Weights of a small transformer language model.
Architecture: LayerNorm after each residual sum, no biases in attention or MLP, untied embeddings, some layers without positions, value residuals, a smear gate.
Training: a variant of Muon for these matrices, 147M tokens, 4471 steps.
Each number is 200 + 40 x the weight over its row's rms, rounded and kept within 0 to 999. Layers, rows and columns count from 0. The size before them is the row's rms in percent of the matrix's.

# up: layer 6 MLP up, 512x128, rms 0.101, rows 7-33, columns 0-127
# down: layer 6 MLP down (transposed), 512x128, rms 0.04, rows 7-33, columns 0-127
up7,089,268,237,192,113,168,168,148,207,218,188,200,184,180,283,200,146,253,160,147,154,146,171,268,196,159,202,215,235,214,205,268,183,217,184,195,160,241,176,151,218,138,275,171,180,204,156,209,125,214,183,197,203,138,191,230,152,195,225,185,156,191,101,238,140,176,226,237,182,280,225,145,221,197,238,266,276,247,198,151,189,196,215,178,126,175,243,223,212,197,259,206,216,178,221,224,179,208,253,237,220,238,165,168,178,161,309,241,184,127,189,227,252,181,244,243,192,130,208,203,273,158,200,187,142,233,211,193,196
down7,091,143,249,160,219,238,225,164,144,231,207,205,160,225,191,187,269,153,213,181,178,175,182,189,236,161,190,166,237,185,255,129,266,168,212,104,194,195,196,248,180,189,120,285,231,196,171,188,263,217,180,237,172,226,189,234,221,234,156,179,156,216,199,197,154,161,186,243,231,218,218,209,239,209,202,254,189,155,249,257,244,234,159,131,248,242,177,246,263,198,215,221,115,265,140,206,238,193,133,171,233,209,222,232,165,201,204,152,213,270,215,170,184,243,181,218,181,90,139,140,170,208,173,174,223,210,314,214,155
up8,094,179,271,241,277,239,178,138,172,158,216,212,174,260,114,222,188,178,249,155,148,185,203,155,201,175,264,215,187,160,293,167,170,219,232,296,153,167,193,175,189,197,254,230,208,151,302,207,202,214,188,219,203,136,180,154,240,279,243,139,206,144,220,250,203,236,211,224,232,163,167,228,257,157,170,230,190,215,198,152,201,210,271,195,237,181,126,194,202,222,225,170,105,166,174,175,173,145,169,211,176,208,199,133,210,144,142,159,217,178,178,182,216,127,239,253,157,232,210,215,175,218,240,169,172,177,126,183,193
down8,094,184,156,181,134,307,230,201,176,140,254,135,222,176,153,156,161,173,161,186,238,180,176,155,249,121,205,155,224,121,178,193,182,240,161,139,192,193,280,157,233,187,268,175,228,246,229,238,142,163,136,143,181,204,202,224,191,250,225,225,216,198,200,214,270,181,148,133,236,232,163,136,257,210,159,186,212,205,204,231,213,247,104,248,143,232,267,152,196,183,175,208,242,206,206,200,231,266,200,186,252,241,204,205,179,225,263,207,197,247,203,209,227,192,224,207,161,200,204,203,253,205,194,178,203,160,333,190,220
up9,084,199,217,148,233,169,155,127,257,194,166,269,201,102,151,244,191,266,131,173,186,233,160,225,203,273,176,237,288,160,211,217,196,219,211,152,198,244,185,255,215,167,194,170,156,199,150,144,226,154,186,201,190,179,256,219,183,112,131,192,144,196,249,211,145,232,158,208,253,183,185,259,238,188,296,182,167,219,192,221,204,181,226,174,169,184,181,213,205,180,203,180,297,212,208,148,145,225,204,192,241,185,150,248,189,296,177,232,147,271,225,207,224,205,231,161,196,276,208,240,219,236,194,223,247,229,180,117,196
down9,079,90,168,209,176,172,172,118,202,253,196,188,232,151,259,219,229,202,133,251,229,145,185,213,215,218,238,182,147,233,207,172,193,187,148,163,225,282,223,146,152,243,145,273,150,201,233,197,210,175,180,218,196,209,195,224,218,203,236,268,131,185,222,147,171,208,242,240,209,218,208,190,250,188,155,291,259,200,198,163,235,186,160,185,193,197,223,233,197,210,227,176,129,245,238,265,210,148,168,149,231,254,183,187,188,222,221,151,185,257,184,154,211,285,108,162,230,268,257,225,179,126,198,185,262,177,221,123,217
up10,093,239,264,199,228,165,262,173,204,301,153,272,210,124,222,243,179,191,154,132,179,201,183,250,226,127,176,206,258,232,190,232,225,193,208,192,177,206,174,192,195,240,203,160,199,277,194,174,222,189,262,184,178,177,268,177,236,210,77,204,175,180,250,164,124,227,211,234,151,207,175,111,144,203,237,186,232,276,215,180,216,218,167,227,196,180,179,196,162,164,95,134,249,156,152,246,147,182,196,218,219,188,184,167,199,179,297,204,164,189,194,185,216,262,186,220,182,256,171,217,204,242,170,208,253,173,276,208,217
down10,085,176,179,171,243,221,293,246,231,230,167,111,220,178,150,188,205,168,209,230,183,181,158,236,172,219,131,205,147,182,115,156,239,173,206,193,234,274,184,289,194,208,204,318,181,201,176,189,216,199,214,262,209,210,215,185,182,163,281,151,233,204,221,234,279,163,140,239,208,142,240,196,193,254,121,191,126,164,163,142,167,259,192,246,219,156,224,171,202,159,322,176,247,194,212,185,219,161,222,146,182,199,210,201,206,226,200,158,244,236,229,200,219,201,250,230,208,207,171,199,183,183,160,174,245,183,250,123,157
up11,100,145,153,124,205,263,216,123,201,211,192,251,137,285,196,216,183,197,196,203,165,166,233,182,229,123,222,145,196,168,196,212,215,198,311,264,142,194,228,244,227,174,207,221,171,179,177,148,227,297,220,179,251,225,169,214,200,180,191,206,236,193,219,217,124,122,197,145,185,192,123,206,250,174,162,152,194,174,210,208,201,133,203,184,165,191,195,227,167,149,265,167,247,169,181,111,165,186,154,218,156,221,211,179,209,213,210,156,202,154,220,292,164,235,149,157,230,242,266,168,195,191,230,169,156,261,269,153,227
down11,095,249,222,127,132,222,164,227,227,155,223,165,228,114,292,265,194,203,216,197,197,241,172,198,227,175,251,111,156,189,234,111,194,181,171,235,237,229,266,204,196,153,168,203,242,151,239,166,186,232,231,155,160,270,181,119,284,232,273,173,184,234,186,196,204,170,158,192,141,128,249,178,193,226,222,213,154,171,197,196,218,185,215,223,217,276,206,278,234,158,202,263,199,170,243,185,205,229,147,193,223,124,207,191,203,178,266,273,158,237,206,131,212,213,145,158,216,190,219,193,184,221,231,206,203,187,125,201,240
up12,107,213,189,216,112,271,152,173,205,250,159,193,188,238,138,174,237,196,162,305,204,215,220,190,190,156,216,169,172,188,170,132,170,182,238,231,204,217,209,206,166,175,200,241,218,147,196,210,217,193,208,224,169,164,262,208,162,209,186,193,180,185,230,289,202,178,204,211,192,154,178,203,247,246,175,216,206,221,178,144,254,200,189,148,253,274,130,233,180,163,134,309,191,179,199,244,280,244,125,240,114,280,131,163,166,174,205,161,220,128,228,233,212,192,222,271,150,145,218,233,114,169,188,221,192,163,211,182,246
down12,100,155,193,183,273,197,184,174,166,218,142,169,124,166,151,253,145,166,251,238,248,169,178,218,199,143,200,204,218,125,161,154,197,180,249,151,219,282,190,139,187,174,169,257,184,184,174,174,211,230,195,212,261,221,228,144,236,189,144,206,234,259,221,207,320,207,183,177,234,216,284,229,150,198,195,296,254,248,176,250,136,255,174,244,234,156,153,146,224,233,146,198,175,179,241,224,221,158,191,130,205,258,210,226,228,247,233,164,181,164,162,238,242,205,200,136,190,202,169,244,226,147,214,206,189,166,148,250,216
up13,092,164,232,200,208,229,204,288,281,192,232,207,235,189,206,140,190,243,100,286,202,181,139,213,308,214,183,239,195,151,239,127,252,199,181,138,170,157,172,233,162,219,181,235,191,183,193,221,162,115,141,227,255,245,278,149,196,170,195,218,258,146,170,157,177,164,214,160,199,165,219,182,160,242,227,218,146,223,285,213,152,180,196,237,126,208,231,206,157,239,161,242,167,185,205,226,268,197,255,200,264,251,244,140,213,210,215,171,159,154,229,214,200,211,235,172,152,136,206,200,178,230,160,202,244,221,216,159,193
down13,101,314,224,198,207,137,167,254,248,163,276,184,194,239,242,225,157,323,147,207,271,97,228,211,255,163,184,148,235,139,181,192,120,171,214,208,208,224,152,221,200,199,237,240,207,227,180,205,206,225,211,253,196,159,251,195,167,210,175,189,207,183,150,167,124,251,246,177,157,214,213,153,162,247,204,235,265,157,199,213,218,174,240,177,205,182,209,169,281,163,206,200,197,240,170,217,209,165,196,138,161,182,182,149,150,285,153,236,200,189,167,211,124,216,160,200,263,235,168,184,251,223,167,157,248,172,225,227,182
up14,104,149,224,172,204,204,165,177,287,125,222,134,258,218,130,202,137,239,170,206,222,157,226,198,139,214,132,190,199,144,242,190,159,214,185,250,182,215,174,152,207,177,219,198,212,240,258,188,323,222,160,194,213,174,104,156,236,250,212,184,284,231,221,178,183,238,208,152,221,181,165,274,228,211,131,160,205,184,213,262,172,188,215,164,243,136,233,288,239,162,172,220,220,270,167,209,198,201,204,163,201,152,185,227,189,200,199,254,198,246,222,226,242,223,131,164,181,243,223,211,112,220,153,207,179,163,209,206,285
down14,100,224,205,225,136,210,144,208,188,249,168,263,266,173,210,307,191,171,231,269,182,212,168,258,217,181,196,228,184,225,213,186,253,145,195,246,152,184,214,285,205,242,191,179,152,207,184,195,168,242,223,235,207,175,226,179,250,242,196,199,179,202,164,222,210,201,169,206,256,136,169,219,209,161,227,143,268,162,200,209,169,117,195,146,231,155,199,143,266,155,190,220,199,110,173,155,196,105,166,252,219,145,284,279,130,169,219,202,163,243,266,229,200,217,164,227,185,196,193,237,155,235,189,248,134,231,152,209,135
up15,090,162,128,129,110,161,215,151,128,234,243,137,220,220,149,239,212,243,213,184,135,165,202,191,185,276,272,119,167,158,133,214,218,224,158,182,254,301,288,230,133,213,302,196,269,264,206,211,186,230,183,212,197,149,194,135,190,203,227,189,252,187,181,205,189,212,247,167,181,213,235,196,196,190,215,190,159,126,211,160,175,221,239,239,190,241,143,166,228,209,201,187,133,171,174,290,195,192,191,224,117,194,199,205,140,193,211,209,206,211,149,213,191,209,147,212,122,194,185,211,166,180,216,219,211,196,244,166,204
down15,098,172,214,264,192,255,190,193,216,215,157,196,148,201,173,237,217,221,208,173,246,218,295,177,194,247,126,164,189,191,175,259,160,205,80,146,212,192,199,229,129,232,204,192,250,171,181,195,209,196,197,166,158,156,257,198,168,162,218,171,220,221,203,217,197,231,139,241,206,159,213,259,163,195,161,180,194,258,127,211,225,160,144,167,270,238,231,198,197,205,249,169,235,191,186,208,227,250,205,209,253,187,142,170,224,241,265,234,225,212,255,192,270,185,130,223,183,202,195,220,219,71,156,228,279,274,116,129,189
up16,101,205,176,184,176,140,197,163,203,155,212,154,171,225,107,272,110,216,293,218,239,183,167,174,236,186,196,201,302,185,172,226,200,155,212,223,162,206,251,200,229,202,154,188,243,188,203,204,153,258,219,220,214,194,223,190,180,156,149,218,202,162,166,201,203,210,180,177,150,182,191,174,220,229,223,167,241,156,298,226,197,222,205,158,189,175,261,180,217,219,142,167,308,205,259,233,164,206,229,271,257,268,108,173,237,178,231,228,215,195,202,237,212,278,202,133,201,171,236,122,102,157,252,174,163,217,222,200,243
down16,090,191,196,151,214,264,225,140,201,188,147,180,252,179,230,206,194,194,188,212,248,170,187,200,196,151,290,152,213,183,217,239,243,181,144,122,237,263,249,207,175,152,202,211,228,187,251,213,111,145,200,242,184,180,209,200,205,150,163,162,284,185,126,238,208,213,233,230,175,123,293,203,235,225,168,147,240,216,259,124,149,207,161,172,227,198,184,239,226,167,170,219,130,286,205,233,153,253,176,194,237,206,262,201,182,205,207,202,206,235,149,198,258,198,249,161,237,124,170,164,258,156,275,203,218,195,134,167,243
up17,102,217,193,176,204,182,182,203,209,200,189,236,220,194,202,198,161,210,186,142,213,218,173,252,165,252,215,136,252,260,267,243,275,161,193,224,215,129,206,154,193,163,221,256,197,182,207,230,155,174,247,177,283,236,209,160,258,208,195,215,267,161,229,132,220,195,128,193,216,135,242,137,197,174,267,254,164,126,268,160,174,195,146,241,204,101,188,193,136,234,241,214,234,169,252,265,221,156,227,261,162,189,221,278,190,229,165,174,212,214,191,197,168,192,241,275,130,177,186,282,226,249,172,159,190,209,239,213,137
down17,109,278,223,177,189,178,170,167,170,176,249,198,209,180,203,275,149,170,242,105,173,177,199,232,179,164,195,195,168,234,165,171,179,159,186,247,154,175,219,162,165,205,271,183,271,191,192,236,149,224,261,253,224,242,175,201,251,198,210,200,193,198,180,196,129,235,188,209,217,141,149,148,170,212,233,259,176,208,243,180,187,172,219,169,236,202,231,241,200,219,220,201,229,232,162,220,140,330,165,252,231,151,247,207,208,263,192,126,247,223,238,206,147,188,137,149,123,223,171,244,214,325,195,214,195,103,232,196,172
up18,099,249,241,191,174,225,222,88,177,246,207,145,250,197,199,193,237,172,228,211,200,184,180,267,199,206,215,195,255,253,143,218,169,188,175,155,162,145,124,244,198,236,180,215,183,165,235,147,207,212,132,204,198,188,171,187,106,176,196,203,173,188,241,243,209,168,235,288,311,204,202,190,190,192,261,240,273,220,147,259,237,112,183,191,201,205,170,183,175,174,249,299,222,193,196,174,189,225,245,141,190,227,277,145,201,200,133,230,203,130,236,231,222,242,204,217,206,265,173,171,209,225,224,209,139,209,146,250,262
down18,104,185,158,283,215,136,162,217,217,125,219,213,220,293,208,176,232,229,244,220,218,268,174,228,246,44,180,196,235,196,132,235,169,154,255,238,183,191,199,196,208,227,217,196,175,158,186,245,168,213,198,226,227,242,263,192,283,209,174,200,114,211,166,187,159,203,133,199,246,272,208,191,178,174,241,227,230,188,200,149,169,205,188,214,127,196,246,290,246,191,192,226,149,266,220,160,208,213,176,201,182,195,133,197,179,237,193,229,124,167,269,167,168,244,112,216,185,171,157,196,248,198,238,178,208,187,200,169,178
up19,085,235,178,187,71,192,161,205,207,151,198,147,105,214,198,133,233,205,217,244,233,263,166,257,130,215,177,187,259,198,205,193,193,266,215,202,290,160,129,223,165,234,241,166,201,220,149,206,229,196,155,230,189,199,188,236,252,145,150,249,230,213,248,214,210,229,185,165,210,142,251,171,202,209,244,121,156,208,196,230,243,212,274,151,147,253,121,172,194,271,187,181,156,143,188,235,229,143,179,214,195,208,192,258,212,171,223,204,286,203,223,165,157,137,239,192,225,250,203,190,205,215,195,125,230,253,220,233,195
down19,083,217,229,218,272,164,177,225,132,279,130,226,189,206,162,207,251,229,196,156,194,201,256,231,225,205,196,197,199,207,231,172,261,177,232,228,192,210,172,196,201,180,156,255,209,129,298,169,202,149,154,156,157,152,218,194,197,244,223,148,115,165,226,204,256,158,249,308,221,241,191,187,248,150,174,144,219,173,271,215,200,133,244,156,216,194,208,226,213,213,249,137,207,239,281,215,159,168,163,153,196,247,219,145,225,194,217,205,222,219,276,182,226,150,245,244,173,180,124,172,181,158,163,272,162,124,179,184,197
up20,108,206,125,202,149,262,216,152,129,169,220,191,216,194,102,194,183,176,212,212,193,234,179,229,184,210,228,256,157,222,200,241,135,167,209,187,247,222,183,250,249,217,200,180,223,244,265,160,223,184,242,207,199,93,190,147,236,218,248,154,172,144,219,233,184,280,264,221,171,136,142,192,224,146,273,206,196,224,165,245,232,231,219,196,151,223,172,238,193,235,191,189,193,168,253,251,273,239,201,145,227,228,170,180,129,167,158,225,237,152,203,268,257,221,168,278,154,232,202,226,208,197,256,83,162,188,202,184,170
down20,110,183,223,265,192,262,221,206,191,168,255,203,185,219,195,161,205,291,198,202,246,175,261,143,200,196,187,210,263,175,251,200,172,134,238,188,207,173,289,175,144,185,72,245,112,182,211,166,169,203,242,226,181,181,186,151,267,244,183,245,195,158,248,217,209,181,232,154,192,204,125,249,203,214,208,195,205,228,200,210,206,196,141,193,296,211,194,230,265,195,183,215,130,174,228,189,169,253,242,170,191,262,255,189,178,146,220,146,191,204,207,180,192,259,160,221,227,168,66,185,166,208,252,215,242,137,197,185,155
up21,098,135,234,196,195,216,233,155,204,188,182,251,172,199,135,233,154,227,179,141,163,190,196,164,247,182,195,248,208,190,160,158,214,217,185,203,209,214,187,222,244,214,149,166,211,208,148,174,278,120,187,269,143,197,240,251,154,196,175,193,167,233,123,149,225,180,154,128,247,140,219,215,230,228,191,251,265,232,208,179,210,219,238,186,140,151,138,183,221,281,217,197,226,115,204,208,145,211,202,148,175,196,215,249,207,177,189,227,166,174,153,131,273,255,146,223,166,244,239,227,235,233,295,163,196,279,259,288,189
down21,100,228,236,101,255,230,122,203,174,214,259,178,193,234,122,168,164,197,217,237,238,148,185,197,285,179,230,238,193,172,242,213,239,259,271,138,184,229,165,227,221,189,190,217,176,194,179,212,224,219,121,161,246,177,207,222,207,207,236,184,134,294,165,110,201,181,240,235,244,237,253,271,157,210,146,165,262,199,170,214,210,152,205,206,241,218,222,195,150,151,165,154,124,257,194,132,193,182,170,215,204,210,184,237,146,116,194,232,202,262,186,247,254,198,254,188,191,188,249,253,175,150,185,206,157,188,135,205,223
up22,097,164,216,221,147,227,222,126,240,218,193,196,221,140,229,232,227,221,252,204,266,155,154,195,239,200,212,218,195,147,180,225,230,216,239,175,230,168,216,101,168,127,214,206,208,248,176,209,191,229,177,226,225,208,121,194,160,202,148,224,253,203,208,131,113,236,104,176,286,212,163,248,275,221,152,155,215,227,211,233,173,231,191,121,167,214,152,149,219,246,226,189,194,220,199,253,231,146,187,230,143,164,255,161,222,234,250,147,242,268,174,211,197,186,178,215,199,282,256,204,132,166,246,273,252,195,206,149,193
down22,099,259,199,177,287,236,170,174,159,242,177,217,216,145,231,183,207,219,174,162,185,173,279,205,255,224,183,203,240,179,273,271,169,186,197,211,193,259,160,225,161,270,165,206,217,173,172,185,255,142,122,242,178,166,266,126,190,147,277,229,188,240,179,237,203,184,203,203,152,202,266,229,169,208,152,291,209,168,275,179,190,156,253,172,225,173,197,213,166,219,252,276,194,168,180,196,237,190,214,124,215,223,207,246,198,218,263,149,164,173,159,202,150,221,120,225,109,170,252,179,240,179,189,211,135,170,142,178,206
up23,094,166,178,201,221,200,252,205,210,165,266,230,147,231,197,155,168,254,210,214,197,285,283,262,193,124,173,257,155,231,190,174,166,189,169,234,189,237,190,202,186,248,222,226,210,209,228,178,157,197,238,131,187,207,171,192,195,230,111,171,266,213,197,173,272,210,232,168,150,201,191,193,232,153,186,191,180,102,147,159,152,246,144,194,229,175,176,187,157,157,178,287,215,231,101,243,187,190,241,217,256,210,201,169,240,143,235,165,165,230,141,273,226,181,189,217,77,205,170,177,152,159,173,257,193,216,206,261,212
down23,104,184,194,227,158,199,251,201,157,193,237,173,212,230,213,157,193,186,219,227,219,195,208,85,152,182,297,183,252,226,194,260,170,191,217,181,269,158,224,201,192,213,166,143,161,181,203,151,210,192,224,154,133,271,210,185,206,119,237,241,137,170,217,182,188,192,192,162,172,240,137,172,177,243,234,268,222,208,165,170,224,282,188,223,196,243,170,253,223,214,249,141,253,252,144,235,230,167,202,191,187,173,238,187,101,243,218,253,171,195,252,178,222,184,304,130,236,192,152,180,265,213,229,120,212,177,240,136,232
up24,102,265,145,210,136,202,228,141,192,241,251,198,209,138,245,198,207,206,132,242,304,207,197,249,186,232,175,143,193,178,163,201,180,255,254,202,260,230,212,245,227,180,133,237,147,219,244,239,149,208,184,217,172,188,205,205,192,204,213,188,226,243,193,172,154,240,168,221,283,245,200,236,110,253,140,212,187,253,193,208,197,123,210,188,207,198,118,163,212,196,187,116,182,131,207,109,200,234,250,233,156,226,160,197,172,158,240,169,176,101,212,215,217,161,217,171,147,170,225,255,163,252,250,200,280,218,212,215,180
down24,107,254,178,165,182,134,212,242,282,247,207,227,167,127,232,206,194,159,248,217,217,179,226,218,155,188,189,198,192,210,153,171,218,268,186,232,252,121,162,208,150,229,214,164,163,204,224,190,237,188,110,153,249,154,142,221,233,214,216,256,210,209,207,237,189,202,223,156,161,197,170,216,120,197,238,130,188,137,172,246,230,187,226,201,250,201,179,187,177,271,239,160,169,191,243,126,170,229,206,103,177,244,216,227,134,225,246,161,237,254,200,213,273,105,264,172,280,202,178,175,201,227,232,258,250,240,141,204,173
up25,093,163,247,230,178,163,260,196,156,197,199,204,290,196,231,205,198,172,210,172,188,192,154,220,121,282,216,240,239,205,177,191,221,176,200,181,177,286,173,195,139,155,280,217,177,227,211,147,155,218,190,260,233,178,208,261,228,150,172,165,198,173,245,189,188,317,185,175,127,191,239,198,177,244,208,141,240,158,195,219,162,231,187,204,198,236,106,178,168,203,218,235,221,265,216,174,261,197,190,247,187,203,184,170,160,216,157,159,166,96,160,172,203,115,131,136,135,246,212,181,232,149,176,137,233,189,144,174,198
down25,099,246,262,243,131,177,172,180,235,178,211,166,254,117,198,256,191,184,235,262,171,244,214,220,160,221,138,232,188,123,255,148,155,163,260,233,158,166,222,188,220,272,262,200,87,206,205,209,215,238,222,124,164,243,205,182,173,213,233,234,231,297,244,217,178,270,165,191,180,182,187,230,254,179,194,132,238,174,216,213,155,196,170,215,236,164,174,231,197,83,188,194,200,204,225,210,232,127,182,233,167,138,206,237,147,157,254,269,124,218,188,171,170,231,222,175,188,239,220,152,211,228,195,219,194,233,231,184,181
up26,103,209,241,185,196,108,143,191,115,280,180,242,271,188,211,299,177,172,133,215,209,209,276,211,221,253,162,251,107,234,263,250,219,173,182,271,161,184,212,196,246,177,161,237,175,194,180,229,191,212,215,179,147,206,197,220,231,193,175,162,195,154,204,254,177,198,218,196,154,314,179,225,160,167,162,270,195,238,207,237,185,171,156,195,229,188,160,299,199,193,223,226,157,152,123,155,223,186,149,223,241,202,146,208,156,200,168,188,155,155,192,160,237,248,193,182,194,149,162,183,168,209,131,195,176,169,234,172,260
down26,103,223,200,155,210,187,193,203,172,144,159,218,152,267,211,136,191,181,160,228,271,142,329,251,170,197,167,263,149,184,210,150,265,99,157,182,250,217,187,249,214,158,192,205,128,207,227,218,161,179,181,196,222,166,243,181,236,180,240,203,175,185,203,186,249,185,252,201,168,267,210,244,169,207,171,240,275,204,214,278,178,190,187,152,269,246,243,187,257,200,199,181,170,209,187,225,206,229,164,130,218,200,135,170,240,250,192,201,199,159,162,270,218,185,105,195,208,140,222,264,175,234,233,237,201,181,106,180,215
up27,100,269,208,156,222,229,176,169,102,192,193,183,180,203,217,249,264,208,231,145,148,159,136,232,193,154,207,215,211,166,172,126,192,230,145,257,255,151,197,198,223,255,218,165,249,212,209,206,200,290,230,214,201,259,228,168,123,154,145,193,160,170,226,158,243,193,184,213,228,232,282,183,209,167,206,209,144,136,195,128,204,211,210,194,177,101,237,252,276,208,228,228,241,195,256,208,179,192,239,184,168,169,212,143,213,192,204,207,160,190,181,203,224,200,161,156,160,213,188,110,119,317,155,245,196,224,249,209,194
down27,095,277,261,214,223,230,135,215,153,253,121,245,177,232,139,218,108,260,161,179,208,171,218,227,125,207,146,198,209,226,146,163,269,241,294,234,155,186,200,193,211,173,170,211,169,259,193,197,267,211,208,250,180,218,261,165,212,189,197,164,211,165,203,98,226,215,225,211,178,217,194,183,208,175,216,229,222,154,206,190,187,186,134,287,198,175,254,197,196,136,165,242,195,173,226,227,287,194,208,163,183,136,262,185,227,159,150,270,236,209,122,180,151,197,213,245,206,273,214,155,241,248,207,228,171,166,160,166,187
up28,095,264,193,155,228,249,229,177,182,168,193,121,203,229,269,199,187,184,126,280,219,144,197,196,165,184,227,275,226,226,139,179,140,216,198,241,218,211,230,242,250,187,226,199,207,246,164,139,225,215,122,248,195,166,199,180,271,173,148,192,183,227,168,225,258,164,207,149,176,208,246,193,223,255,294,139,215,222,246,153,140,149,159,118,236,224,166,184,178,188,150,220,145,198,187,152,164,118,250,182,147,270,205,213,239,208,205,192,190,213,164,198,256,181,259,249,255,242,129,185,210,209,143,174,206,175,189,186,275
down28,097,179,192,161,196,191,220,210,132,190,186,180,205,229,111,284,204,205,160,184,153,302,171,167,223,186,200,207,211,222,166,213,143,137,189,248,150,209,185,182,227,211,204,114,172,266,292,234,273,186,154,160,182,183,226,253,169,108,144,193,168,241,196,266,177,188,184,162,248,238,117,219,227,130,192,212,242,198,187,225,211,183,258,220,283,224,193,246,229,227,141,151,241,242,180,163,237,274,201,217,225,272,233,207,244,218,207,194,200,188,163,124,230,192,154,197,190,213,203,159,258,126,258,213,187,159,229,214,169
up29,094,267,256,219,192,201,115,171,197,272,172,188,199,146,171,178,202,145,180,149,300,154,309,276,237,191,148,269,238,161,132,235,175,205,227,120,198,198,199,246,231,244,175,240,197,208,240,169,115,195,206,237,215,168,134,224,160,194,197,153,144,184,185,235,180,194,205,217,172,180,220,226,220,197,258,234,226,243,183,230,161,228,141,173,220,177,224,168,230,209,190,202,215,207,144,137,180,196,157,198,229,217,175,150,217,266,205,280,295,250,183,236,241,216,197,179,142,228,217,218,175,291,196,151,228,231,245,202,163
down29,097,216,118,268,174,174,225,147,240,281,142,191,220,213,220,115,203,181,201,196,196,243,219,161,186,203,167,114,204,190,172,195,232,150,229,216,203,252,197,209,195,150,231,205,218,159,99,186,176,189,144,279,199,239,254,157,196,223,269,160,188,221,191,224,220,221,203,218,232,193,163,121,191,178,196,158,286,217,203,281,223,156,205,182,290,176,267,170,229,245,244,160,169,213,220,137,168,222,192,176,211,184,174,257,232,208,245,299,123,254,223,175,168,217,177,226,193,152,261,196,159,187,233,232,153,172,170,235,133
up30,095,146,195,166,217,215,191,154,198,215,202,179,199,161,256,238,183,223,193,210,175,217,166,204,229,201,142,177,222,194,162,207,125,243,181,237,218,149,229,189,243,217,182,222,230,169,180,178,253,156,172,255,231,212,187,184,156,189,171,144,201,161,206,228,168,129,112,144,169,236,195,164,200,235,252,172,183,225,200,202,190,287,234,205,127,208,219,283,270,260,264,156,223,254,128,255,217,125,251,187,247,135,232,281,155,231,238,237,198,225,161,162,237,226,288,155,140,260,203,173,168,219,173,217,150,298,183,141,188
down30,093,161,225,218,285,140,154,198,163,159,319,281,154,195,231,242,201,189,208,184,168,231,145,225,167,200,229,192,146,189,219,147,249,239,306,253,240,179,144,174,160,176,263,233,240,198,182,279,186,218,221,214,214,228,134,150,261,306,157,107,210,126,189,178,189,188,138,193,225,184,183,211,230,194,202,226,249,197,190,171,156,246,197,204,207,242,208,270,155,200,183,162,186,198,200,227,206,147,193,192,202,185,145,252,220,203,215,137,250,289,191,185,190,194,173,219,193,230,276,166,179,159,164,196,194,186,175,173,150
up31,098,246,191,225,130,214,188,203,199,270,229,171,252,105,166,256,147,260,213,214,214,176,159,174,212,194,185,143,176,186,174,200,203,204,194,182,241,245,200,237,145,216,207,222,125,251,256,244,189,196,308,194,217,172,132,236,266,183,155,270,197,207,241,172,140,196,199,139,236,242,256,185,264,262,271,191,167,209,168,269,219,201,186,150,160,202,225,213,180,247,123,228,200,216,143,185,234,247,158,248,214,186,216,236,204,228,212,264,226,214,198,142,120,252,154,205,110,159,195,194,217,160,185,199,208,112,226,231,206
down31,101,205,213,217,306,127,241,152,152,196,283,220,203,192,171,196,126,251,150,189,90,234,161,159,220,224,224,193,235,151,139,208,225,164,226,153,212,227,222,245,185,253,208,243,189,169,194,127,191,147,120,256,204,152,205,211,246,286,185,222,239,173,188,128,249,217,212,281,203,169,222,165,167,231,234,240,188,177,225,216,191,156,211,204,267,169,146,146,190,263,191,148,210,165,229,191,230,237,264,177,161,294,251,134,240,163,183,198,243,172,195,196,205,123,173,246,222,223,183,218,187,190,225,204,202,206,203,152,199
up32,096,187,222,186,220,223,196,257,226,188,238,235,193,176,174,113,223,211,211,163,213,218,216,186,197,202,195,178,186,183,210,181,278,177,201,130,276,182,101,259,231,273,170,232,169,203,180,215,100,236,195,241,187,256,235,166,162,203,204,160,206,128,224,211,230,180,270,182,216,247,215,205,197,151,221,223,127,229,237,166,197,55,189,210,259,145,204,189,176,192,172,242,254,145,207,202,280,190,210,217,177,234,231,229,167,154,134,196,187,229,115,235,215,180,243,210,157,264,157,231,240,204,204,245,218,275,131,205,251
down32,096,161,143,223,118,218,251,103,233,162,172,203,216,145,205,256,201,242,211,282,193,261,170,140,218,211,148,253,184,220,170,158,186,178,216,196,229,197,245,201,206,239,188,202,226,218,196,231,216,190,216,153,196,149,149,229,175,154,180,226,207,272,189,207,180,210,167,191,236,173,157,236,261,184,231,277,213,185,198,175,216,280,231,247,206,236,202,223,263,160,233,110,214,193,213,174,148,216,172,142,238,202,141,135,135,257,228,194,146,170,236,138,185,220,131,175,220,243,276,124,225,178,294,143,204,182,209,261,246
up33,111,126,188,187,153,210,160,132,186,265,210,194,179,125,217,270,168,193,209,321,187,220,161,272,202,204,223,176,224,186,133,209,181,224,209,255,220,167,228,288,252,269,155,156,155,256,179,235,255,241,174,200,196,143,239,260,165,220,221,167,233,190,213,165,206,243,189,150,206,169,218,150,201,202,199,162,200,143,234,254,180,198,205,177,191,158,201,150,184,193,219,261,191,165,212,220,229,148,252,148,189,273,207,133,152,165,242,169,224,189,145,245,130,178,252,290,238,113,206,260,193,245,176,223,187,167,213,210,191
down33,106,189,213,223,189,146,218,223,171,298,184,179,136,214,243,256,182,194,202,145,138,250,250,196,188,210,237,223,229,238,237,197,216,155,215,217,160,240,217,274,254,272,162,201,218,234,127,148,186,195,157,177,151,270,206,206,180,210,139,209,177,172,229,208,254,157,212,216,224,254,227,200,180,190,128,265,186,242,208,228,109,230,222,187,199,191,182,160,230,172,171,91,242,200,259,258,166,193,247,247,268,166,224,239,168,169,162,210,185,161,127,206,131,204,125,234,162,278,163,216,203,112,166,234,206,198,232,187,176